Each number is 128 + 24 x the weight over its row's rms, rounded and kept within 0 to 255. Layers, rows and columns count from 0. The size above them is the row's rms in percent of the matrix's.

# layer 8 attention output (transposed), 448x448, rms 0.0164, rows 213-243, columns 224-335
size [105  93  96 104  89  94 101 102 104  99  88 107  98  88 108 103  94  95  84 103  93  94  94  97  96  70  96  77  72  93 101]
[[124  95 140 149 159 139 148 138 142 153 131 147 153 148 138 107 144 109 102 122 176 107 127  92 106 127 164  91 139 124 177 107 168 116 124 138 111  79 117 111 105 148  66  89 139 127 162 157  91 174 123 130 154 131 164 138 109 138 137 103 140 132 143 123  95 145 120 116 155 161  83 132 134 135 111 160 119 112 104 166 163 147 105 137  77 158 143 133  96 133 132 155 130 129 103 129 123 108 173  99 120 124  84 132 150 185  95 156  83 186 147 156]
 [152 115 144 114 116 108 153 136 144 187 141  75 142 122 147 121 163 104 123 120 109 137 123 175 159 112 109 145  91 125 115 131 170 134 108 155 107 130 145 132 109 133 150  90 116  99 134 149 112  87  87 149 158 143 122 138 167 106 124 163 164  93 141  84  99 144 145 115 152 112 117  92 138  91 120 165 140 131 116 100  92 112 140 175 105 136 113  78 170 107 130 118 124 146  66 119 163 106 109 109 170 133 145 131 100 107 166 126 115 149 136 118]
 [118 126 141 130 111 115 136 115 124  83  95  72 140 124 142  96 114 154 142 128  89 157 121 140 133 140 130 123 163  98  97 130 114 143 107 133 125 147 125 117 192 132 170 166 129 125 135 123 134 119 120  78 164 118 130 133 126 135  74 125 101 153 126 152 150 100 153 157 110 148 162 104 127 154 121 133 162 107 170 102 131 147 123 127 134 117 148 128 139  93 121  74  95 153 139 146 123 138 111 131 150 147 107 132 168 126 150 121 150 147 131 109]
 [124 114 163 119 135 139 199 123 128 151 124 141 138 127 133 141 110  76 116 129 126 130 123  89 139 140  78 158 100 121 128 133 146 122 140 158  97 188 103  86 109 133 147 116 153 111 112  81 112 122 172 135 112 121 109 114 110 181 159 101 134 131 131 144 129 112  85 149 166 110 132 200 117 148 101 130 108 149 119 135 176 123 120 144 152 114 112 131 113  95 164 189 128 167 165 119 140 125  91 127 147 130 113  87  92 149 137 110 127 121 165 125]
 [106 155 150 129 114 112 133 142 168 106 148 124 139 114 118 138 133 143 124 134 141 129 121 141 120 156 144 116 126 129  92 128  93 158 153 122 144 110 113 126  71 153 115 154  86 152 121 141 133 130 152 155 116 170  89 146  88 151 137 114 134 122  85 150 123 116 103 127 124 109 112 119 136 108 141  93  77 133 112 139 107 114 130 167 112 130 107 106 149 101 104 141 131  93 122  85 120  90 136 135 103 123 130 141 126 145 116 109 106 150 118 120]
 [166 140 138 115 130 132 128 106 138 159 133  85 158 135 115 109 132  83 124 133 164 136 125 133 127 126  96 113 132 115 117 100 166 110 129 152 113 131 138 127  98 180 116  75 130 142 131  85 103 143  98 176 147 140 149 116 153 155 163  87 131 117 149 103  82 136 150 177 160 138 105 140 122 136 108 152 114 131 147 125 158  87 120 141 105 131 117 124 139 120 152 171 124 133 128 116 151 128 126 104 223 108 137 147 111 167 144 116 111 170 151  79]
 [156 106 146 111  82 146 147 106 135 164 106  89 127 115 120 152 119 156 103 141 100 182 148 120 159  86 118 150 143 107 107 152 162 130 154 133 115 125 158 126 128 146 137 139  92 117 112  87 123 135  80 154 124 153 168 104 128 121 122 101 138 147 149 107 142 139 184  98 130 109 137 120 129 128 128 178 142 131 110  93 114 110 143 124 126 149 147  90 176 141 135 126 113 102 166 142 103 157  67 121 166 117 117 137 166 110 152 134 116 137 119 121]
 [134 122  62  67 113 126 135 107 129  90 121 127 179 124 159 158 151 135 104 120 175 140 123 109 141  93 106 125 149 136 107 102 141 127 140  86 113 118 127 134  96  89 136 174 179 112 151 120 135 151 131 121 120 147  97 116  93 129 118 115 122 166 118 161 126 144 144 138 103 100 111 110 124 132  94 117 109 135  89 145 172 141 115 154 131 127 146 126 150 144 127 140 141 106  73 145 123 137 157 127 114 165 130 169 116 125 108 159 151 172 139 111]
 [123 116 128 137  97 118 100 120 137 118 141 118 128 144 110  98 132 137 150 163 135 137 124 171 150 142 170 123 160 111 132  83 101 151 100 140 132 116 139 149 118 141 152 185 139 126 111 140 133 106  93 127 139 124  78 142 121 126  92 156 128  85 108 119 124 140  97 113 140  98 180 106 154 134 128  97 118 135 147 118  95 132 133 136 135 130 105 139 119 117 127  95 135 116 138 108 120 116 120 164 169 114 194 156 133 156 148 134 174 139 107  96]
 [124 134  87 125  80 112 166 112 146 124 114 117 168 124 132 119  90 119 131 143 156 118 141 132 133 106 123  89 143 138  68 107 137 132 115 144 139 107 117  90 126  82 126 180 145 179 179 117 130 174 108 117 109 113 168 110 181 136 129  97 137 160 134 102 153 146 146 168 130 122 137 123 138 117 132 133 148  81 122 106 146 131 135 128  96 159 138 147 158 142 153 121 118 112 119 160  97 191 176 124 124 128 103 156 152 132  92 118 142 140 103 119]
 [153  95 129 112 112 143  90 111 137 106 135 126 124 149 132 110 122 123 148 116 107 126 129 149 143 155 165 136 134 133 113 143  79 139 150 107 142 150 106 146 161 146 158 137 154 138 126 130 147 129 138 120 132 144 117 120 104 110  94 136 121 120 110 179 148 118 136 112 121 136 133 113 126 175 124  96 151 129 152 109 101 122 145 116 116 122 117 121 117  95 117  94 165 155 132 125 127 141 141 143 136 164 113 139 137  99 130 117 134 156 132 110]
 [ 95 101  82 122 136 127 135 112 122 135 142 125 157 134 134 137 135 145 162 127 146 115 126 147 159 103 122 151 130 124 143  95 145 151 105 146 127 128 113 109 137 115 177 200 177 109 128 130 144 109 147 104  76 109 121 145 129 102 113 129  99 130 121 154 140 117  99 134 110  54 129  92 129 102 110 120 131 129 134 139 126 150 127 118 116 133 136 113 166 147 119 156 126 112 117 132 116 139 150 151  98 158  94 151 134 129 139 136 159 140 168 107]
 [129 109 131 120 119 121  84 147 152 113  79 109 118 115  82  71 140 117 139 151 165 109 123 147 134 114 136 112 170 127 160  97 112 140 134 120 136 147 147 183 123 139 114 183 160 140 152 142 131 133 114 134 132 113  92  88  92 125  90 156 141 117 172 130  73 172 130 158 128 123 165  91 127 108 141 138 124 103 109 106 167 127 125 117 124 127  98 140 140 103 127 139 109 104 204 146 156 138 152 142  97 143 152 154 151 142 152 122 123 143 112 103]
 [101 146  69  91 140 145 127 107 115 100 111 100 138 113  73 163 147 134 117 109 128 144 101 158 143 125 143 159 154 141  93 118 137 139 130  94 114  93 148 150 188  90 176 190 153 162 168 146 159 165 107 124 118 102 133 115 104 134  93 168 126 133 132  90 172 110 130 145 105 146 177 123 123 139 136 141 116 106 129 139 101 159 140  69 122 127 125 132 150 137 133  88 147 157 132 173 124 108 152 108 124 129 145 148 112 124 106 107 165 112 106 128]
 [138 126  70  68  97 131 162 128 137 143 109 171 141  76 139 148 136  92 138 135 144 129 146 116 126  92 129 156 137 130 132 113 170 135 136 115 122 125 127 137 132  99 146 161 218 131 168 134 131 117 117 104 119 108 137 118 111 117 118 143 104 146 117 153 148 160 131 164 166 109 155 137 101 101 128 132 134 108  82 127 135 102  97 130 131 154 110 112 169 167 135 144 131 154 113 123 109 141 129 128 131 120 102 149  91 137 134 142 160 110 101 127]
 [120 116 121 149 127 106 182 100 117 147 138 117 119 120 172 147 116 134 126 132  75 163 134 178 134 118 124 141 101 136 131 156 100 105 128 173  99 118 144 106 143 131 141  81  80 121 165 137 125 102 188 145 122 161 139 134 131 129 139 142 133 103 125  97 152 101 143 109  86 121 105 112 120 109 115 182 121 148 124 132 117 125 141 128 147 120 139  90 117 164 102 122 126 127  96 125 116  84  79 124  72 119 115 108 118 111 143 121  71 154 160 137]
 [152 143 119 113 108 114  75 112 124 137 123 151 120 140 121 129 149 140 107 158 140 126 125 136 137  99 148 141 144 172 143 106  75 112 116 103 145 119 124 140 127 150  80 143 199 127 178 110 145 120 149 112 148 110 104 136 120  92 119 148 113 177 121 151 169 136 158 110 105 129  80 112 144 141 138 154 130 158 132 130 101 142 131 111 113 162 141 144 108 124 132 107 142  86 132 117  96 154 134 144 138 110 159 111 116 156 114 170 133  88 103 153]
 [136 105  97 102  92 128 145 132 120 111  91 120 140 108 124 150 126 122 124 122  98 139 117 116 144 106 105 161 120 100  87 135 139 145 124 118 143 131 122 161 135 131 176 184 129 138 113 128 137 143 129 129 113 119 119 124 107 136 141 121 110 136 108 149 154 140 147 119 127 120 133 118 104  98 115 129 112 119 119 113 117 134 127 135 146 135 130 130 154 100 124 127 127 137 135 123 140 138 119 151 132 169 158 125 117  85 107 122 156 105 114 120]
 [158  82 135 134 112  97 161 133 138 138 110 110 137 125 139  84 128  70 103 149 101 164 134  91 140 118 117 135 103 112 138  76 166 147 127 142 128 130 152 136 131 160 171 130 111 116 111 121  86 138  85 147 149 132  89 113 128 125  80 119 114 123 159 133  95 150 139 128 172 102 135  99 124  92  85 157 148 129 128 113 135 110 121 154 120 167 128 131 122  77 128 149  85 121 138 156 162 138 107 123 149 165 151 140 130 113 130 150 131  77 153 137]
 [ 92  83  94  90 144 109 154 133 121 159 121 139 162 123 123 133 134 129 133 126 152 146 125 141 165  91 136 135 136  80 129  94 154 131  95 164 107 119 137 136 126  88 135 155 166 130 140  82 100 186 121 160 107 106 142 111 131  98 107 112 150 113 191 107 119 115 155 127 117 122 121 129  83  76 124 143 189 107 119 145 106 142 127 114 118 171 140 143 171 159 148 151  85 120 137 165 126 149 163 152 123 129 147 139 153 157 102 133  81 130 106 141]
 [130 153 151 171 119 146 126 113 135 142  88 116 131 158 154 104 124 144 150 165 124 120 138 125 112 142 138 142  89 119 143 110 119 140 112 124 149 124 137 134  93 144 117 114 116 113 119 127 110 150 126 159 110 132 132 135 156 136  90 198 123 122 133  74 130 120 132  89 119 119  82  98 158  86 133 164 149 156 127 112  60 147 149 122 114 152 113 121 127  93  90 162 127 130 137 142 155 119 116 134 124 126 165 117  95 116 130 146  95 136 146 154]
 [130 146 118  66  84 148 112 137 133 110 114 125 104 128 138 109 112 164 131 143 104 116 144 154  92 135 154 119 136 100 129 152 168 137 187 141 137 167 159 139 126  94 189  88 115 124 112 128 147 111 125 132 145 139 141 119 142 134 118 168 105 148 122 109 182  94  90 142  92  74 170 139 164  86 124 121 139 164 107 117 101 108 135 144 152 122 107  75 153 140 114 130 148 137 181 105 116 159 118 138 188 129 103 131  84 144 170 100 155 132 155 119]
 [124 135 151 200 126 132 106 123 117 168 169 141 112 139 132 148 120  97 108 119 120 119 156 105 134 143 126 144 145 133 172 123 148  97 115 133 114 141 113  85 130 166  62  52 109 136 143 105 112 110 154 161 159 100 138 116 124 143 103 102 118 143  96 151 124  79 121 139 116 138  82 149 128 103 124 118 165 153 123 150 121 118 111 108 106 165 114 137 117 138 150 187 116  94  70  99  92 121 127 106 152  81 116 144 102 165 117 139 111 117 171 120]
 [132 118 175 165 160 142 103 156 118 146 143  76 129 180 112 119 119 153 142 162 116 102 122 124 125 109 120 125 129 121 129 118 126 144 130 156 132 162 123 116 142 122 134 120 120 104  71  94 144 137 135 100 114 128 144 129 166  92 142 106 132 111 163 139 125 137 127 123 152 109 145 140 123 186 105 135 140 144 189 113 133 155 101 138 122 109 145 153 146  99 145 127 129 122 131 154  92 157 137 156 183 120 115 118 169 138 131 109 184 172 179 121]
 [106 105 116 153 131 144 105 129 134 126 159 123 127 160 122 117 130 146 164 142 140 124 122 140 104 148 109 102 150 110 112  99 143 144 145 125 180 106 114 126  75 117 143 214 149 148 111 169 128 164 120 111 114  95 124 140 148 116 143 117 129 114 139 137  97 135 142 126 177 127 100  62 139 119 132  96 121 133 142 154 110 133 150 108 118 119 138 142 151 142 119 174 148 125 135 139 117 121 195 125 107 144  93 139 145 126  92 138 130 158  99 134]
 [132 141 120 107 124 137 118 123 135 113 133 137 121 169 153 110 127 133 138 133  75 147 132 137 127 122 174 128 135  95 129 166 130 117 143 150 147 120 156 124 121 117 140 101  98 128 126 140 140 102 132 109 124 144 155 122 143  70 126 129 134 100 161 100 166 132 102  95 113 122 134 139 160 156 111 117 124 147 123 140 118 146 138 143 136 109 142 139 103 132 117 113 126 133  92 119 120 135 141 129 141  90  95 136 125 103 149 130 160 157 159 143]
 [138  99 125 107 113 121 143 140 140 126 141 118 156 108  71  88 141 123 134 143 143 146 110 160 160 139 149  96 111 124 126  83 104 159 122 117 147 108 103 136 111 118 127 197 128 126 124 127 132 141  97 108 123 118 104 146 125 105 133 170 128 144 109 113  96 154 134 141 177 144 152 114 140 122 116 131  94 102 138  95 128 120 124 139 119 146 107 122 137  98  89  85 127 124 159 122 151 143 140 132 115 138 165 130 126 134 127 130 154 120  95 113]
 [127 136 129 117 131 153 152 131 125 126 150 141 123 128 127 129 132 106 120 110 100 131 121 111 111 130 139 123 128  96 112 139 139 132 135 123 128 123 124 128 158 124 140  98 147 128 136 109 124 134 121  94 160 126 142 117 125 108 148 120 131 135 155 118 132 130 125 120 117 131 124 150 114 143 113 130 117 130 135 140 130 131 130 122 130 126 122 149 117 126 120 150 147 142 112 124 112 133 134 122 156 129  89 141 127 138 119 125 163 127 144 144]
 [139 115 128 133 137 158 137 112 140 130 123 143 117 136 117 134 136 100 135 125  97 135 115 142 114 135 143 158 145  84 126 150  95 141 158 111 159 126 127 168 130 152 145 114 150 138 123 122 122 102 135 148 138 161 144 104 126 123 139 149 134 106 125 152 145 108 133 109  86 123 104  99 132 157 103 120 116 155 141 135  93 111 164 134 130 113 138 119 128 108  78 166 157 143  97 134 119 104 114 130 109 135 128 144 128 117 136 131 136 175 125 134]
 [145 133 140 158 144  94 160 126 171 137 143 144 111 119 146  96 105 146 104 161 150 159 134 153 121 146 150  87 119 126 171  82  80 133 148 168 134 151 141 115 118 159 123  75 113 143 140 122  98 115 142 143 133 114 125 138 162 159 145 187 120 120 118 147 124 112 131 128 115 107 128 158 151 104 157 129 133 118 123 104 110 106 137 156 144 165  99 116  98 103 118 136 116 111 119 102 133 109 113 126 152 126 146 114 141 191 120 116  65 127 130 150]
 [101 149 127  56 157 126  94 139 117 119 125 131 151 155 120 141 141 138 133 161 131 127 143 139 155 125 170  87 129 126 159 159 179 122 100 154 119 126 122  93 106 100  94 132  94 115 127 141 133 148 118 133 105 115 111 107 140 113 131  92 145 127 150 116 131 134 101 126 139 133 132 162 118 123 145 104 146 125 108 164 159 154 127 121 133 102 148 134 112 200 159 121 131 102 137 116 140 135 158 148 134  65 137 122 129 130 109 108 132 159 129 123]]
# layer 8 attention value, 448x448, rms 0.0186, rows 214-244, columns 224-335
size [ 86  90  95  84  86  93  87  88  88  89  88  90  80  91  89  87  98  83  94  91  86  85  80  84  90  83  99  76  81  93  84]
[[ 79 160 109 131 156 111 129 125 146  79 102 170 129 135 135 102  79 139 132 145 153 158 147 124 135  70  93 132 111  66 131 130 112 143 175 142 170 116  94 125 117 127  92 131 108 100 151 108  96  99 148 186 151 169 150  88  94 169 190 114 104 169 120 135 109 138 149 165 145 115  86 161 116 111 131 118 125 116 132 153 166 154 155  96 148 127 132 115 105 144 143 157 123 134 129 100 106 176 141 144  82 142 117 154  97 116  69 102 141 102 159 145]
 [129 142 120 135 134 119 103 132 116 148 146 135 104 186 133 130 127 140 118 118 124 141 121 122 142 155 142 101 167 155 110 135 112 128 136 147 132 117 178 154 119 116 108  89 131 126 128 123 155  77 150 133 137 109 154 124 134 118 144 147 145 153 125 143 109 136 123 130 146 122 110 118 174 167 122 122 128 181 150 109 146  81 111 135 130 150 161  99 129 126 131 149 143 141 150 139 136 170 159 175 118 151 102 161 135 104 145 167 135 149  88 159]
 [145 150 164 127 122 124 112 107 131  59 160 105 126 143 115 130  74 114 121  99 143 113 210 156 151 163 158 120 132 122 112 146 109 122 104 119  74 139 102 168 130 125 135  99  99 129 143 121 149 149 122 127 166 162 146 129 198  90 103 136 113 126 126 121 132 113 189  97  91  95 117 119 128 129 144 104  92  98 126 156 129 119 137 125 137 144 126 141 122 143 130 115 115 137  90 175 126 127 145 150 107 120 127 115 167 131 167 101 119 127 133 122]
 [167  59 118 122 111 128 143 132 139 112 127 181 154 141 109  79 136  98 129 117 148 141 135 128 138  99 127 173 138 109 143 120 111 127 120 103 128 138 146 121 132 103 153 145 138 116 109 115 129 123 111 111 151 124 161 106 163 135 174 138 121 139 146 105 126 167 142 117 142 155 169 141  94  89 155 135  62 131 126 109 120 142 176  98  79 111 119 170 116 150 107  94 144 105 160 103 112 143 159 123 117  83 137 130  81 148 130 146 123 102 182 119]
 [101  94 103 137 153 121 164 147 103 107 138 161 138 114 132 148  65 113 134 158 100 112 180 120 147 117 103 132 102  85 123 142 132 127 145 109 107 163 113 103 128 144 102 167 157  77 136  87 131 175 122 148 145 143 135 120 130 140 128 148 112 171 103 145 126 163 144 123 115 160 141 142 154  66 165 143 126 123 127 142 106 151 145  97 116 127 124 135 109 117 106 122 162 137 131 165  87 111 159 144  82 138 113 115 139 135 100 135 114 118  94 166]
 [ 96  97 135 140 138 116 148 126  91 125 118 132 128 123 124 114 107 123 140 140 123 137 136 149 104  56 134 107 146 157 153 130 133 144 130 107 120 144 163 142 107 108 120 111 184 111 151 133 130 119 130 115 146  85 104 150 113 148 127 174 147 117 117 175  93 155 105 153 136 149 121 119 186 113 143 127 154 111 177 119 107 133 110 131 138 106 120 136 122  98 100 129 117 151 136 146 145 126 144 116  86 159  89 126  88 126 118  79 133 123 141 154]
 [ 60  81 173 133  98 125 126 116  81  93 124  90 124 149  82 132 119 100 143 101 118 125 142 119 116 116 134 155 119 123 123 122 135 130 127 184 145 142 129 135 128 180 139 117  87 144 129 141 122 141 110 117  94 122 136 113 170 111 106  93 132  95 137  90 172 127  70  93 134 136 131 119 120 135 110 147 124 122 134  97  58 142 134 102 120 129  90 163 131 145 144 128 166 189 187 119 131  90 121 119 131 110 130 119 106 143 163  81 143 130 153 119]
 [134  98 105 119 135 125 174 152 164 115 116 141 144 134 128 147 167 126 116 124 126 131  68 102 100 117  81 136  93 125 150 140 120 142 153 131 109 138 140 110 119 118 110 162 157 127  95 121  99 138 119 127  97 105 147 128 129 127 180 152 147 114 174  76 102 155 129 144 142  92 145 124  76  96 121 180 129 120 141  79 128 100 103 116  77 114 141 129 134 180 142 114 154 127 147 101 125 108 142 108 136  97 105 151 162 122  88 149 123 112 145 154]
 [139  90 145 133 142 135  92 121 134 100 120 128 112 128 111 112 156 119 121  81  82 142 120  97 175 103 128 119  97 135 110 110 127 116 167 130 124 124 110 178 116 154 162 139 136 156 132 141 141  93 139 126 116 119 122 112 112 103 101 119 137 149 134 166 134 126  97 132 135 123 160 203  96 144 132 134 133 152 105 147 107 168 154 111 153 137 105  99 110 156 125 150 161 139 124 180 131 144 101 108 103 150 133 155 152 104 162 115 123 135 168 113]
 [ 87  91 164  97 125  98 115 139 130 163 137  87 112 166 105 122  77 116  84 160  71 127 126 135 121 136 147 130 120 155 117 116 137 144 155 146 105 135 164 125 159 126 113 120 151 132 125  96 115 127 109 160 130  97 154 155 161 107  93 149 129  93 115  79 115 161 108 126 117 144  91 118 144 143 161 113 107 141 133 124  96  86 115 110 144 125 144 144 130 167 122 135 122 144 168 144 126 119 105 140 191 137 100 160 213 131 165 136 124 125 126 107]
 [112 107 137 118 142 119 121 130 116  65  71 125 111 135  97  97 168 135 140  88 107 142 109  77  87 114 136 114 122  84 126 123 142 141 132 157 110 131 119 155 137 168 123 133 113 162  94 117 131 116 143 115 117 146 150 151 134 141 129  88 152 166 189 113 144 145 121 130 144 149 146 140 109 140 105 140 131 132 134 130  85 133 121 126 141 126 135 140 147 110 117 110 102 125 168 126 127 119 141 108 144  97 152 171 147 124 170 133 147 119 133 146]
 [132 111 117 114  93 121 124 138  67 111 141 136 122 160 186 127 114 127 147 107 118 141  66  85 111 132 137 148 110  93 127 130 118 139  72 107  90 138 152 121 142  93 131 153  88 150 100 113 130 116 124 113 159 101 160 172 129 138 128  98 127 132 122  99 134 115  50 145 131 128 158 111  84  96  97 163 101 131 159 126 132 107  95 133 107 115 141 133 102 136 171 110 140 116 142  99 135 132 128 107 103 107 118 111 149 119  46 163 138  95 124 169]
 [104 134 139 136  60 127 113 146 112 137  90 122  98 138 139  95 119 112 142 132  91 108  65 104 141 113 114 124 134 119 117 159 142 121 142 141 167 112 135  99 143 136 135  99 112 135  82 127 128 104 156 122 114 110 133 127 117 165 141  64  97 128 119 133 160 163  90 115 154 135 113 122 140 113 141 125 150 108 139 123 127 156 123 126 188 127 136 149 139 124 149 137 130 121 153 160 133 193 114 129 157 152 149 167 161  97 110 114 123 143 123 149]
 [113 155 118 134 124 144  87 107 101 131 104  81 134 163 138 161 122 117  78  95 131 114 113 128 115 136 120 128 112 121 105 133 132 105  76 114 121 124 107 142 114 142 122 109 115 152 122 135 112 134 121 122 127 153 132 130 145 117 155  28 117 105 153 121 161 109 119 171 159 113 140 127 129 126  86 122 111 152 107 152  62 169 123 125 159  93  76 169 143 117 125 140 163 118 125 163 106 131 150  93  71 140 153 160 138 155 152 122 121 135 177 151]
 [129  88 146 162  87 105 130 103 112 121  83 128 139 113 120 130 116 133 112 162 192 134 167 139 128  99 100 134 130  73 128 142 113 130 105  81 128 133 142 123 131 140 105 124 154  98 150 123 145 132 122 134 172 140 123 123 140 132 144 131 136 141 125 145 148 106 150 105 152 165  89 131 166 130 153  96 132 152 117 139 128 119 130 150 141 164 165 128 127 102 124 152 115 127 126 110 140 132 156 141 107 109 141 117 138 107 123 125 130  94 130 129]
 [ 96 144 136 135 134 129 129 150 152 177 128  84 111 121  94 152 164 142 114 118 113 110 147 119 124 139 144  88 140 137 118 138 138  98 116 141 128 132 151 116 138 121 150 103  94 142 129 132 132 135  85 136  82  97 116 137 129 123 127 128 117  96 158 121  97 125  77 140 116 146  97 119  99 141 104  91 135 118 114 148 117 133 120 153 131  84 103  79 163 143  98 138 137 133 109 120 160 125  91 169 162 149 100 151 135 122 129  89 127 165 150 165]
 [ 80 122 148 113  99 129 112 158 157 126 131 115 130 142 117 134 134 116 125  84 129 133 118 105 124  65 154 130 134 172 115 127 133 128 159 141 137 108 114 125 132 137 151  65 191 143 112 128 129 102 107  96 113 130 133 149 134 106 142 115 126 134 116 157 128 131 109 190 173  92 141  79 108 139 144 132 131 135 159 115 102 151 173 139 136 146 142 141 165 115 130 124 144 120 157 175 145 173 175  97 118 156 127 158 109 173 153 105 147 144 163 114]
 [ 97 128 146 110 155 113 125 153 163  78 141 148 138 120 177 143  72 165 136 122 135 128 142 112  91 102  92 134 133 138 114 124 109 189 111 139 124 125  99 120 106 117 119 131 135 121 159 122 135 112 144 124 160 125 128  92 136 115 199 162 118 147 114 134 123 122 149 191  83 144 150 108  96  95 139 122 131 125 148 181 122 151 114 137 159 147 126 114  94 104 130 140 126 138 133 110  99 164 155 124 112 117 125 107 114 121 126 157 137 111 148 112]
 [139 135 108 114 121 133 104 130 169  73  94 134 144 109 155 159 129 124 148 118 141 166  96  98  74 118 120 125 103 137 112 136 166 145 151 130 118 134 121  92 114 119 123 117 134 122 118 135 102 101 107  99 169 110 126 122  99 135 107 135 154 193 155 163 128 134 105 140 125 122 124 134  70  96 136 157 153 149 144 145 111  98 114 163 145 132 127 148 136  68 110 102 144 108 112  87 142 137  98  74 142 158 181 107 137 132 123 103 131  93 124 148]
 [129  88 108 126  88 116 142 140 118 107 155 158  99  77 142 106 142 153 162 128 145 154 157 123 144 106 113 115 107 109 149 145 103 124 138 154 163 127 143 131 123  87 135 134 109 110 164 133 116 131 134 114 157 136 109 110 113 144 155 140 117 158 125 134 131 134 191 164 124 132 138 127 119 104 147 146 165 103 117 122 173 136 129 143 100 127 133  99 135 121 142  91 113 107 146 112 123 171 137 134 113 119 133 120  83 121  63 145 135  87 142 128]
 [166 107 100 115  99 126 168 134  70 141 126 129 104 157 133 151 136 146 121 117 129 104  96 119 125 141 136 102 135 150 104 115 116 134 116 103  89 129 133 110 117 171 121 123 141 103 151 152 124 147 125 117 165 144 108 111 142 119 125  84 110 113 153 134 108 138 145 131 159 128 139 102 120  88 139 116 133 109 118  82 113 131  95  84 116 113 127 168 190  95 124  96 130 145 140 133  92 139 158 135  32 119  94 145 133 130  89 149 152 104  96 150]
 [149 141  90 125 129 128 120 113 131 112 138 129 139 121  88 125 162 107 115 185 105 125 153 145 124 146 102 128 147 141 135 114 110 114 115 113 119 124 102 118 123 154 122 177 104 109 133 107 170 148 141 108 122 139 133 104 106 122 178 127 116 120 155 147 105 139 154 123 147 168 144 161 111 132 134 152 133  89 105 152 166 159 112 149  98 129 134  97  83 137  80 105 129 118  96 135 107 112 113 109 125 109 142  85 121 127 122 133  93 119 119 130]
 [ 95 116 113 113 162 109 129 132 194 155 133 173 116 122 108 110 128 121 132 121  66 143 120 129 134 128 129 125 151 136 142 121 129 158 170 165  56 124 144 133 135 130  82 138 128 108 133 129 140 107 136 166 109 112 108 140 118 162  85 225 136 145 100 118 110 140 115 121  96 138 106 117 148 137 127  82 115 127 111 116  89  88 109 117 112 138 135  96 108 131  97 139 122 133 113 124 149 108 118 142 141 159  87 162 163 116 166 121 115 120  39 166]
 [121 112 122 118 138 128 129 134 114 106 122 145 127  81 128 126 179 126 146 106  76 140 128  86 146 190 158 138  74 142 160 123 115 148 134 133 140 141 154 145 138 126 127 165 135 117 109 126 100  87 123 120  97 132 188 132 111 139 117 126 159 124 127  87 109 152 121 121 111 112 144 169  93  90 119 158 132 121  90 131 109  77 102 144 109 141 120 148 134 133 114 107 111 124 131 106 118  97 105 107 143 132 159 155 130 137 159 159 137 108 115 123]
 [101  63 130 123 136  86 133 131 133 151 135 124  88 126 139 131 106 153 145 179 129 121  94 126 108 141 151 147 120 117 172 130 130 131 126 107 112 168 142 182 148 149 109 128 161 135 127 115 123 145 127 179 108 138 137 110 145 144 105 155 123  60 128 122 126 148 125 113 134 127 123 128 125 116 169 147 145 111 126 114  58  73  91  94 125 127 124 153 146 139 140 134 119 154 164  92 123 111 120 157 140 145  92 161 200 138 125 120 125 109  85 123]
 [135 135 123 119 156 142 147 144 188 125 106 170 149 153 195 114 143 141 108 113 136 124 124  95 100  97 132 185 112 106 127 165 146 125 150 139 143 128 100 126 144  85 151 156 123 156 133 137  98 122 111 140 121 124 161 134 141 141 144 131 122 148 136 113  90 124 104 127  91  81 163 116  73  96 143 150 123 145 161 127 151 132 143 115 155 113 150 121 127 146 174 160 131 117 121 136 133 105 145 111 138 119 104 145 132 117 124 172 133 141 213 154]
 [102 117 130 123 130 117  99 127 125 165 145  92 101 143 103 167 136 144 135 170 137 130 139 106 121 204 141 113 160 152 125 135 135 125 153 117 122 128 135 156 142 157 114 106 146 122 114 119 114 148 139 178 110 126 151  99 128 145 106 139  99  89 124 130 122 158 132 107 149 128  91 110 145 134 119 120 148 105  75 116  96  85 112 118 129 110  89 139 157 135 109 108 125 137 131 150 139 116 124 132 156 156 127 157 181 150 159 143 129 156  71 113]
 [ 51  27 138 110 103  83 131 129 130 141 133  97 121 152 133 144  93 124 137 188 136 125 126 110 131 150 161  79 151 122 141 142 126 116 113 119 152 130 180 147 144 138 141 102 149 134 111  96 116 148  95 144 127 120 168 130 171 154 113 140  99 104 144 101 114 165 137 128 153 161 109  83 121 103 134 127 138 117  95 114  88  65 110 124  77  99 120 157 144 147 113  93 107 143 168 144 124 134 113 159 143 118 108 147 194 135 142 137 148 104 105 132]
 [180 163 136 112 146 148 117 117 151 138 123 152 152 123 137 148 129 121 120 131 160  99 174 121 132 101 103 115 113 123  91 148 128 142  77 104 163 139  69  84 103  92 126 190 104 119 160 129 106 153 135 111 145 166 118 132 106 110 151 136 156 174 148 115 139 116 149 123 123 106 159 134  73  85 142 133 137 121 127 128 201 122 111 112  94 111 120 102 135 170 116  98 139 107  97 113 123 124 129 120  78  84 151  62 100  87 103 163 105 117 179 119]
 [167 100 108 148 146 111 156 115 141 125 123 117 142 127 109 115 157 111 120 145 126 141  93 147 127 146 114 117 108 147 137 109 174 129 115 128 112 139 131 142 119 163 117 125 164 129  90 124 134 132 128 126  97 108  97 117 128 106 123 140 153  83  98 144 117 146 103 106 114 103 152 137  57 152 132 173 144 143 154  97  72 108 100 110 131 122 148 127 114 122 118 158 112 148  84 101 134  89  95 107 152 171 153 164 170 143 131 136 114 128 115 118]
 [123 162 134 148 142 118 123 141 109 134 138 123 113 173 114 138 159 138 136 159 201 141 137 123 135 111 105 129 156 147 101 131 139 116  92  85 171 122 115 147 112 139 143 105 145 117 133 135 127 117 146 120 172 144 106 117 105 118 129  96 138 126 116 185 117  85 131 163 162 115 123 117 139 170 121 135 163 163 132 126 132 134 156 135 153 156 136 134 147 110 116 170 121 112 102 138 129 171 160 120  99 152 111 145 141 125  87 148 150 142 121 108]]